Each number is 500 + 40 x the weight over its row's rms, rounded and kept within 0 to 999. Layers, rows and columns count from 0. Numbers have three digits each. The size before them is the row's rms in percent of the matrix's.

# layer 3 MLP down (transposed), 320x128, rms 0.0906, rows 190-206, columns 0-127
110:489519499528505495564498534504544554553428439439511479463498505525525473523518559519534504479499538536390514484567530558483533504476487504519505457476505531526435503476479478517491559502508510484463428503538510496496506466464441595476456419431495468496534516601514575478537521566479606467536490547453540510502539431553543548539527467511511492577506506553497492528420516523581555499466
102:474520538489529502547539506518576522516470552483495519534598465469524511468559488503516497531466487433431492497519509460452470447447518429501532484430539485455472552488550503530532581464501547535447582499468492523499478471519525569536456466519491513563541500507482483483564476597512462523566524496508466480502549489430445467525418602439563492455509496467482485489555510430482419452496
100:527433547539471506510501533486518481553568484460511479505496574473434495458487503498463490502618526511478518549536477553588506441460496497525532443509502562476453525566536430466471567538556501435466545463525571528516524498439534506496431384518469528462551495506518479479518508400512498490509542475503442498518499554549497493578500491492565468489504469563494563537499514487460448506566
118:488479526424516534543464537472527515493555530531452549502505537512516534522483502488496490518350484535493535429517565528497508512485543556480465533464484513544490504495484467464469601512548479519518491513494484416485470593498460540531530383445502455577471533516472488509469530506517478515512450501478417536499451420504510434456566417553454530544521535567528502496501549528459484509483
087:422492391558498563560535526433495507536533515468492527511512505479559521469482435503482485542447461452542471487473544542520490535505509491553516559490522488489509441406430412490561522460491533524540489532499572562507504570492503527454517569492534491477489489536543507531516506485468498442472451470503536564478421471521456511490391486556416538501528412492530445513480511500541459505473
101:498569465516484543470537482506440479557536499495536533399476501497513508530542462517444498492451496500521419494485569531501538488511482501443461523505539522497498544512484513526483530536477564457499462452489534538476509516485512521485646514493569522531486466514528572502480443479395536478450502506499662573481526474499510452505511551549482532464419491535489466442450552495537515481528
087:549485424487517524542539484478502498507471524495520562486489484438516439495466475470525450452297506524510477498478504467509467487465538477508482542521512472532518466440485484526547478535504547463484511539553486474535512537525576491542501745540481476501529507515523498513545490478502515525514472505474514436524506518504491500435486503470465510477497471512514507507492483522523498520470
087:415548494563458557540518483493515544540530452497557563455510452535542492489499429471491498548576564577522501486458510580550553522457509477472477463525445487455466471480517510432516521507481432548525466533538502427510441471443493498562538437494491443529505523555469481501467476549549483560519584489542502511532530474542422516543479530455441490572547461489491515526564451536439519517512
092:491566430519488550450578548456477532501552526508476448505489493439525478606465394549495465510468442504561526485447536535452497537495486547481529578488558527483525450472473537491483491535508551552552500492489506479440482527528499451473577490496535538517462453501513497457442435524459538501523507540480478509467516405562537452460502511541479578479421454537511448489567529545461521501454
080:445430494506530501467556472508458506519479526486559459516552504496425457440526446487527572485537505451575526465472517525551453520514469410536469398525572475479557498531485451495407471476565522498496505470526503493435477539488511551546490497494479503480478535572472505486488496548496482539466475539470414462491472471470478504544503607514493523534589520482509559437529511484436482591543
104:537450536521518493417559513484458528452634501488566502448529506466491537540489543497507371473375516569559497551501469424504520510456510410473514492522539536524472500520504455541427439543476481516489456470531474484451554448486536556501480565495525473495438509460514579487510520503428500518507505491477518473486491486531515523507458498525501493494413528532470453511526457511460528537517
095:505467491542484514558505510541503489470471537552492485480461531488540512493496478510521499478582522505551515496485510551441498515537556493485508503504528472513486466547507445545507477409488475513500481548493480430523493526551491522491516334513485502507493536501472508554480528483558467496475479518518233494516558470506534529469468477545523467495518502466537498505484524514504480497516
089:474582526493487476523487457524481525467549472465505459519490479557425496535506513434524510453705498472511442512522492432505483508557490491473482465491518480471574497533475528462498497497516501488550500521473517458535477431504505564526502380499488484501489477482515489457464470430571449490442574493573494490517552528493508511449507536522492450552472432469541493539458504532478432464522
101:461512546496450439543469515477471508490542485528453504595475540502470511495531495497514524394600428496492490543494468483521470436520470535562483545508545484404474493536503538523470498541496382478519452479456566508483508518518515517534551505503523437510477541476478474494539521525495494527528591485530474532544506585526460476537452498440550418503497595551517501590443516488497452514532
112:495541483498486500486480552528491523515467474485494504481491519527521514564513515524501495488672493499510506534523482544480500439539516545452505501495503510544507497486524472497519497487522570513519499548498534476485475549433482391545439604526513529469481517515468411512547515466492491453537409505496357409577485442549515526525511474517489436505584494529453496479537454463488507547509
098:530427522518460517507498502457433430542475536495499535476483505510453409552535478450497451405331558503552474501488500540517433506597479513450452533508494426481492540514459492485494529499571515494494486500514490578503465497533491523464536487447437511611521493485471518511451493526534492536516503465432557495505537549514476524527477523584480554459461490543511459489498476489463503506468
097:519541489525513538381472521528461520529500538555535498490485499484536530517432457515494543495480502559501489448536432522550473482505453522571447512580513515434545506528552520440436419479519517494584530463541487574465521533508506485528415481476471533478486527544536493517486561556576445458449460513508383448504514505454468509524499482545428510551472446497458475498514457544427485508486
# layer 3 MLP gate, 320x128, rms 0.101, rows 191-207, columns 0-127
097:515580536448496526518582535514558504482466550431462541516498430475535399498537470466556447558457462430464527499570571550473488510451442495485585534447563504460520534470527533514520546505496522508459519436551499510520471475554491536514506495481593500575534414553473470524479452533483520543561477517507501457546503462455491484489478525501527530431475457484452502519542532498565500458458
090:547489488489529546504461516516467485511495490395446499527465525457458484446514505519468520462493519570521455523605539487542485413473444522471519484547496492465498510513549505441449466577479524483500463402530582473501464524499536519519501522528534449429569503509501481506487502399510560483513538455616512526482533435493418508533505492545489526536473443480498510532439460456556442505562
136:536526477451471555631488509491482468515551441500421522482547546488490517489483493433446464473477512523491484421520494501555521460430547534412479542492466525515484443487511549431519523545562476504481500537488465486471470529433506475570474477514420461530504537448511528523504548508484492552528471534478409506505450448555528551485528482516418507456545528637504501487550496517512525507467
093:513475479539442530577504469447496501538575565561512512462476562485530476481497450467428460519470519479561480495488544522481497471528468454534469522466527575534482468481471505474484513507523543578457495482468574517420487516481493517535544488426492599522537489439462555583553457506467515433453510502492499495409459544510504516450425543545457567445515466571502437490503543492522474554543
107:502453451488593537486469481490545492444574496499562418528498477485433508544467494511539484518446451491526514553528527425444434439409505512539586521409457471508501462474530514501479455546503499524528523480525444485575483446449455418501514571483462531513520534467511503502477510519523494508555473460535493494491496492578427548514460458534482568580483494460495487539501497531538513449416
083:461435480447506531502544399512463480478479533474528490480492479522611495444528473484525487524480459464497519464498430559461460518472495486493606513552498513530507508493481579517520511475543540490469430533435484540464537509490556521509468581521501518507512498557541579462546388440525530486526549526453512449508429539510534459541539508555461530470494527498504493519409524463479479466398
075:574531497491555548580512494528546484504492494435525491514557505467525519405422518463453466524486547530539467512509479427534499436469501486481532505472485477519526551506430542540477446513496474403540552540506528511439474527517471469580418509553446545513478513509536567586456485433483520515479457504497423483473430557487513449500508502483468565491505480433471514563550449453554518513464
088:549513562526524478543452472470532500436520492466550500498461513494472444513509570462532457486365491528495463509517591483532523536480517468520508461531505491501508494507455505498472472505521513428494406409508480498495511437546458469516515514496509537516528493473533558534507490536540516432494422543551462516590539434537444553562509441493529539509475516447503548480488434556577392519479
075:595493523480484498520473512524532504445446502584463536543486434465592551491541532475560473449503501452557462540524507512430483480577441471507486529473491537527523527494444518477503487517475516486579520477469477463448431425517472474479552503591542565514474508531444468541527471454465522464527529456536539426526502439516441565470515429486551473525523428439541468490496482565547525495495
103:427557490488485497549460482509528511544426586473421472543416539526488494419571512549471608560514497524417531427489486526442526495515453573510464491485483479438529517514540515500470563509463508452514528486487485486538511524550488464456550507467481532533557474559495450549504496456531498459547524466540508538521457502462463413536495501497497520502511464550530491543456541517485423405464
101:530453435461454505532547544508465488438503485504453529442553433480531542511466436433471468512464564519546452509483471489509485443467532428442482506476478504479492437555482526552537463489472462393439434511513471443563536497543510552530481506470462539526487515505560539530445581501485550560447520497472481465568571465517502520516432477489415515454481475491494564504592498471542527503505
088:490435474451548565449478539486524455507516576520543577418546499483541482467506415532531490510465484489504517488514530535486515506496528444557556477553482629525484532486534511554514505486549492463483422503537540470470484522437455448556525493466530509507540543553468486551579508535423597504592505457485491516472511513493545548534501476517486590478486515509523502496469588519529554524481
099:497517470490469521488477521488543511481532490509472490415528462487533504533396473530561475590478531454495480473497491511523485552544451427423499481523449460550522455481435500553525457514508549527473459492544496496470446500480514476537470502423510563458430472492535507496529465517499460489473430534424455537492523495483573524456589535527455588423482448471508482406523394503518545487480
123:534480513530474480525493397541506543461556451554564443528461472499505502431457557495491524474467500548512527454479537409467485456526558465515496461494520462426497539523434542524446542543486449461448534449480483478474471526450500576490555436576533526509532496451446526506464489442496481524495529538454544497442509513491431447491538565466506511534450523484548541568454565478437443448518
096:606513481474529472488503437505524545467538509504561451485522457461550492452473529504482501551483449492446448558531521462467507460488515496522464549487573539606469519462481494515488432480474510443531464492470469435528532404451497410519488523582505498463499541491553472498521480479411492484498497525568566388510535457474487548452471513516516458480511470462490558540534539551571479461534
088:519494511486526525437449542499436532506487503563541530463498521497486513535431457528546556459484529540451438433520445538527516487473511518542440495511488542452521494526531482533413440445535524509536462460570469523490460503524548454476535518506509499478484490585543496514445509520592486447441407468546439419482575521529462613558505481483463554530497479519450526553469461508439498510516
096:472472477456457503501580503479480508447521490373468495449449432416498504474478470475502541477492430506464419523499504505504421397432519472557460536467483468512544526470575515512483450420498530444448510549471509506474437480483517516540490514520479523523483541501454511545433516529510548485472580480475443474509492487535523451471436535530467517503473539469463547436435517530588534473492
# layer 3 MLP up, 320x128, rms 0.0956, rows 191-207, columns 0-127
096:483463540534526487482523527522552532509507535526506482499543433411514559404606511555529511499488525428471487521499491532464454471556556384525533481428490491493482565513579558489508499446437506539478503529558520491507499476519517542484466558566512490506590503552536486508495562558517495484465540478479479500510511538397454509522442569484499480477480502518509420538490530409479506481532
100:573469483570511535531557500508466498521535526495501486500501497486429487442483484444450439458466529550492530526486441565557486405428489528531437503497539574512439529544514491483499539523531511489502505453556602542572527506420571456527448496468487532436522497432533534452542480415495504529530440512491492535551549512506508466561466513484505462472482431510484532536544468534494437551558
125:498542499546505461462473469483447477459406500407556527539456474458533462488513416516586531493523545495504488523518459527485418529465453435509514491566498470499461505533460462472547459499433487503480563499502534450529479438506544510464537491575466525418554511450586464490514453551434504516489537518554491469533554545452506502513416566465535459488466514456523551521493478446496571519528
085:526561523478495470429452558503538494530445499491433525499547509502539457551591509467585513466418496533411496536467471441469563456454547550488533552546526481518491468519520476434532535571439451478508494506467491488605490537499478478502487500508460511567477517469457503482525504553515494465616491515502518491555479520541490491436552420475490443503481466446518561459518480517466489440444
108:495507537511438517471522484462418494536505481516447597420466489460527502476518506471452489482479511476468476426475535586581594514521543466403429568534581472463525509512532539493545519536535573480492498497462517453415539507520554535505481522521542501519476447495520534470489459471457513427499544479469527564520550482466562423446538526514506459464463516553493490445510526449476492527541
081:552489397559493498513515586480487521526477492520486531528511555513488463452451545433505496521505527513533451541503449401512436431453514504516448538591481512536492511525555502483558497505488541521475563464517557456545487517442547476578486505517480536597475451435536521491548526562480493532467491490492498531577453445492539501458456542455477502465515504559470548506567466571499546515571
081:481448479566532507470480513419463514503539541475507489540456444516535495537448477523517461518512517401455500426482505533524526593469561524448531471431445471426544483467556528488514553490511509483554462436496511445497517461441504493520532504490532536467576512475563497442490530543522504567516444515531434455546567517584416490472458520539483497528519554487424478518444566530502553489478
090:445515410474470545417512537460491510541542493563451498557464447441512495552490433548492492554534453483503569483432509506433504513519466565464526570519551540461533490449465492454517494523510531549540568550462536466445479564492513487475564519490527463532470448515479443490482450470431515474565556449471566539481491466544528476450535477533470522483446428535496497527536561485427546471488
081:485514507507496480481486464547536476471443517553568477522569503476455465466523523484504525493490569442567443464430527469550415471497426428485446425499583527496534487489544473543459473473536542567492485514490452557464445495500471495493508451494550518468506449543486476555499475538532437468475437539460506401506438432515492573517531560441507463516576498489486541477525574522493522560513
102:519436537561516505457480537566547521479524530532524522502525511546544517496492530432521401485556503529578548520480508442511496554477416400502537508553571523532433505511544430446449497546530451556494482480545528538453520498464547531537410429508527415489497535502435471434442498501478479477474495480489442481498476518487533518503455477529502470453503552546475479506476469502550521603520
101:545495460441503523539502505491482512506476506524475546525502412444513533540503476379490515466503531530575491507580472460492428427488488424500463528485498489488452498535508508529523486499448453494512442527460490461530524439477572575582485512506440514479535563502545562447483564552490546491415582481527521485567542498514480465527415487521521558492521474509497531509571562448492533499566
092:537545475497431538509512487528487490503546543457565478432584457486501431493483469417481518447502482521564511502490522454557477515501541408618503453511487559524514552546439476557537504531567453483489428542452520499489521516475505511558479429497566548465512525513498466610482526494509485524493501468431468527492461513464539459568538541450500511501482537502520476542457555521454561486436
098:513476455532583494484527477539545482502462534513464449433509423493474552448434541505520508601532579494492504501498566522513485492538525492464490491502437464567541536481465486519471501499518540475468546522544402420478516524493501533525465441457466544448478529549505501473501480547487461526468457457467419524471540427425523556515561510509486586528554447460536456449544515554446543456481
117:516518534494455499486461453587494495458494516538438409516480526515503510529483566449468556454505594519503523473477533498491442547572533547505494429465491451430527510477520512526465511470414495478537482473489448483466553482541524495455539400484569507486501394454522455502500491480595482472471509520475538509551576520510450505507551508462532451540474514420540551499452522462426466531515
099:499434528543534494514517524466465473544440537447448483509484508533422445478568482480533489415507539446573517496452499579519405489615457513479494519524488401447498541517509511452534553495561516517527531483488552577469470552505494516495530475482452490573522493486427500515474565518521470575471544451438487564460500572508484476532490470559497511494486485503488450491543437454466499509456
090:523432471495495518503450479474477527535492481597531529496511486455514480545546512491501455478484523502419531628541451477455536464493488465539485470519454444497494536575438531422470460486571482480537433471516455451517458524500515514520520561590500503440535524575453487593570513451475514497430547467525486506529476514487484505527524516550518440569519452485506400529455508531479521461499
094:461532535521531507505447500567506496419491521606471487475485526551471491522518518490490462485448528490490522455548517580512595620557484483476502469503488501524434405471459437504542528531501453564553439516516499490533541517533515570472546498441530519509575450399566477430523524518485463520491478595489497495508532501529448511506519471491505506477502488520546475511580517492436499563508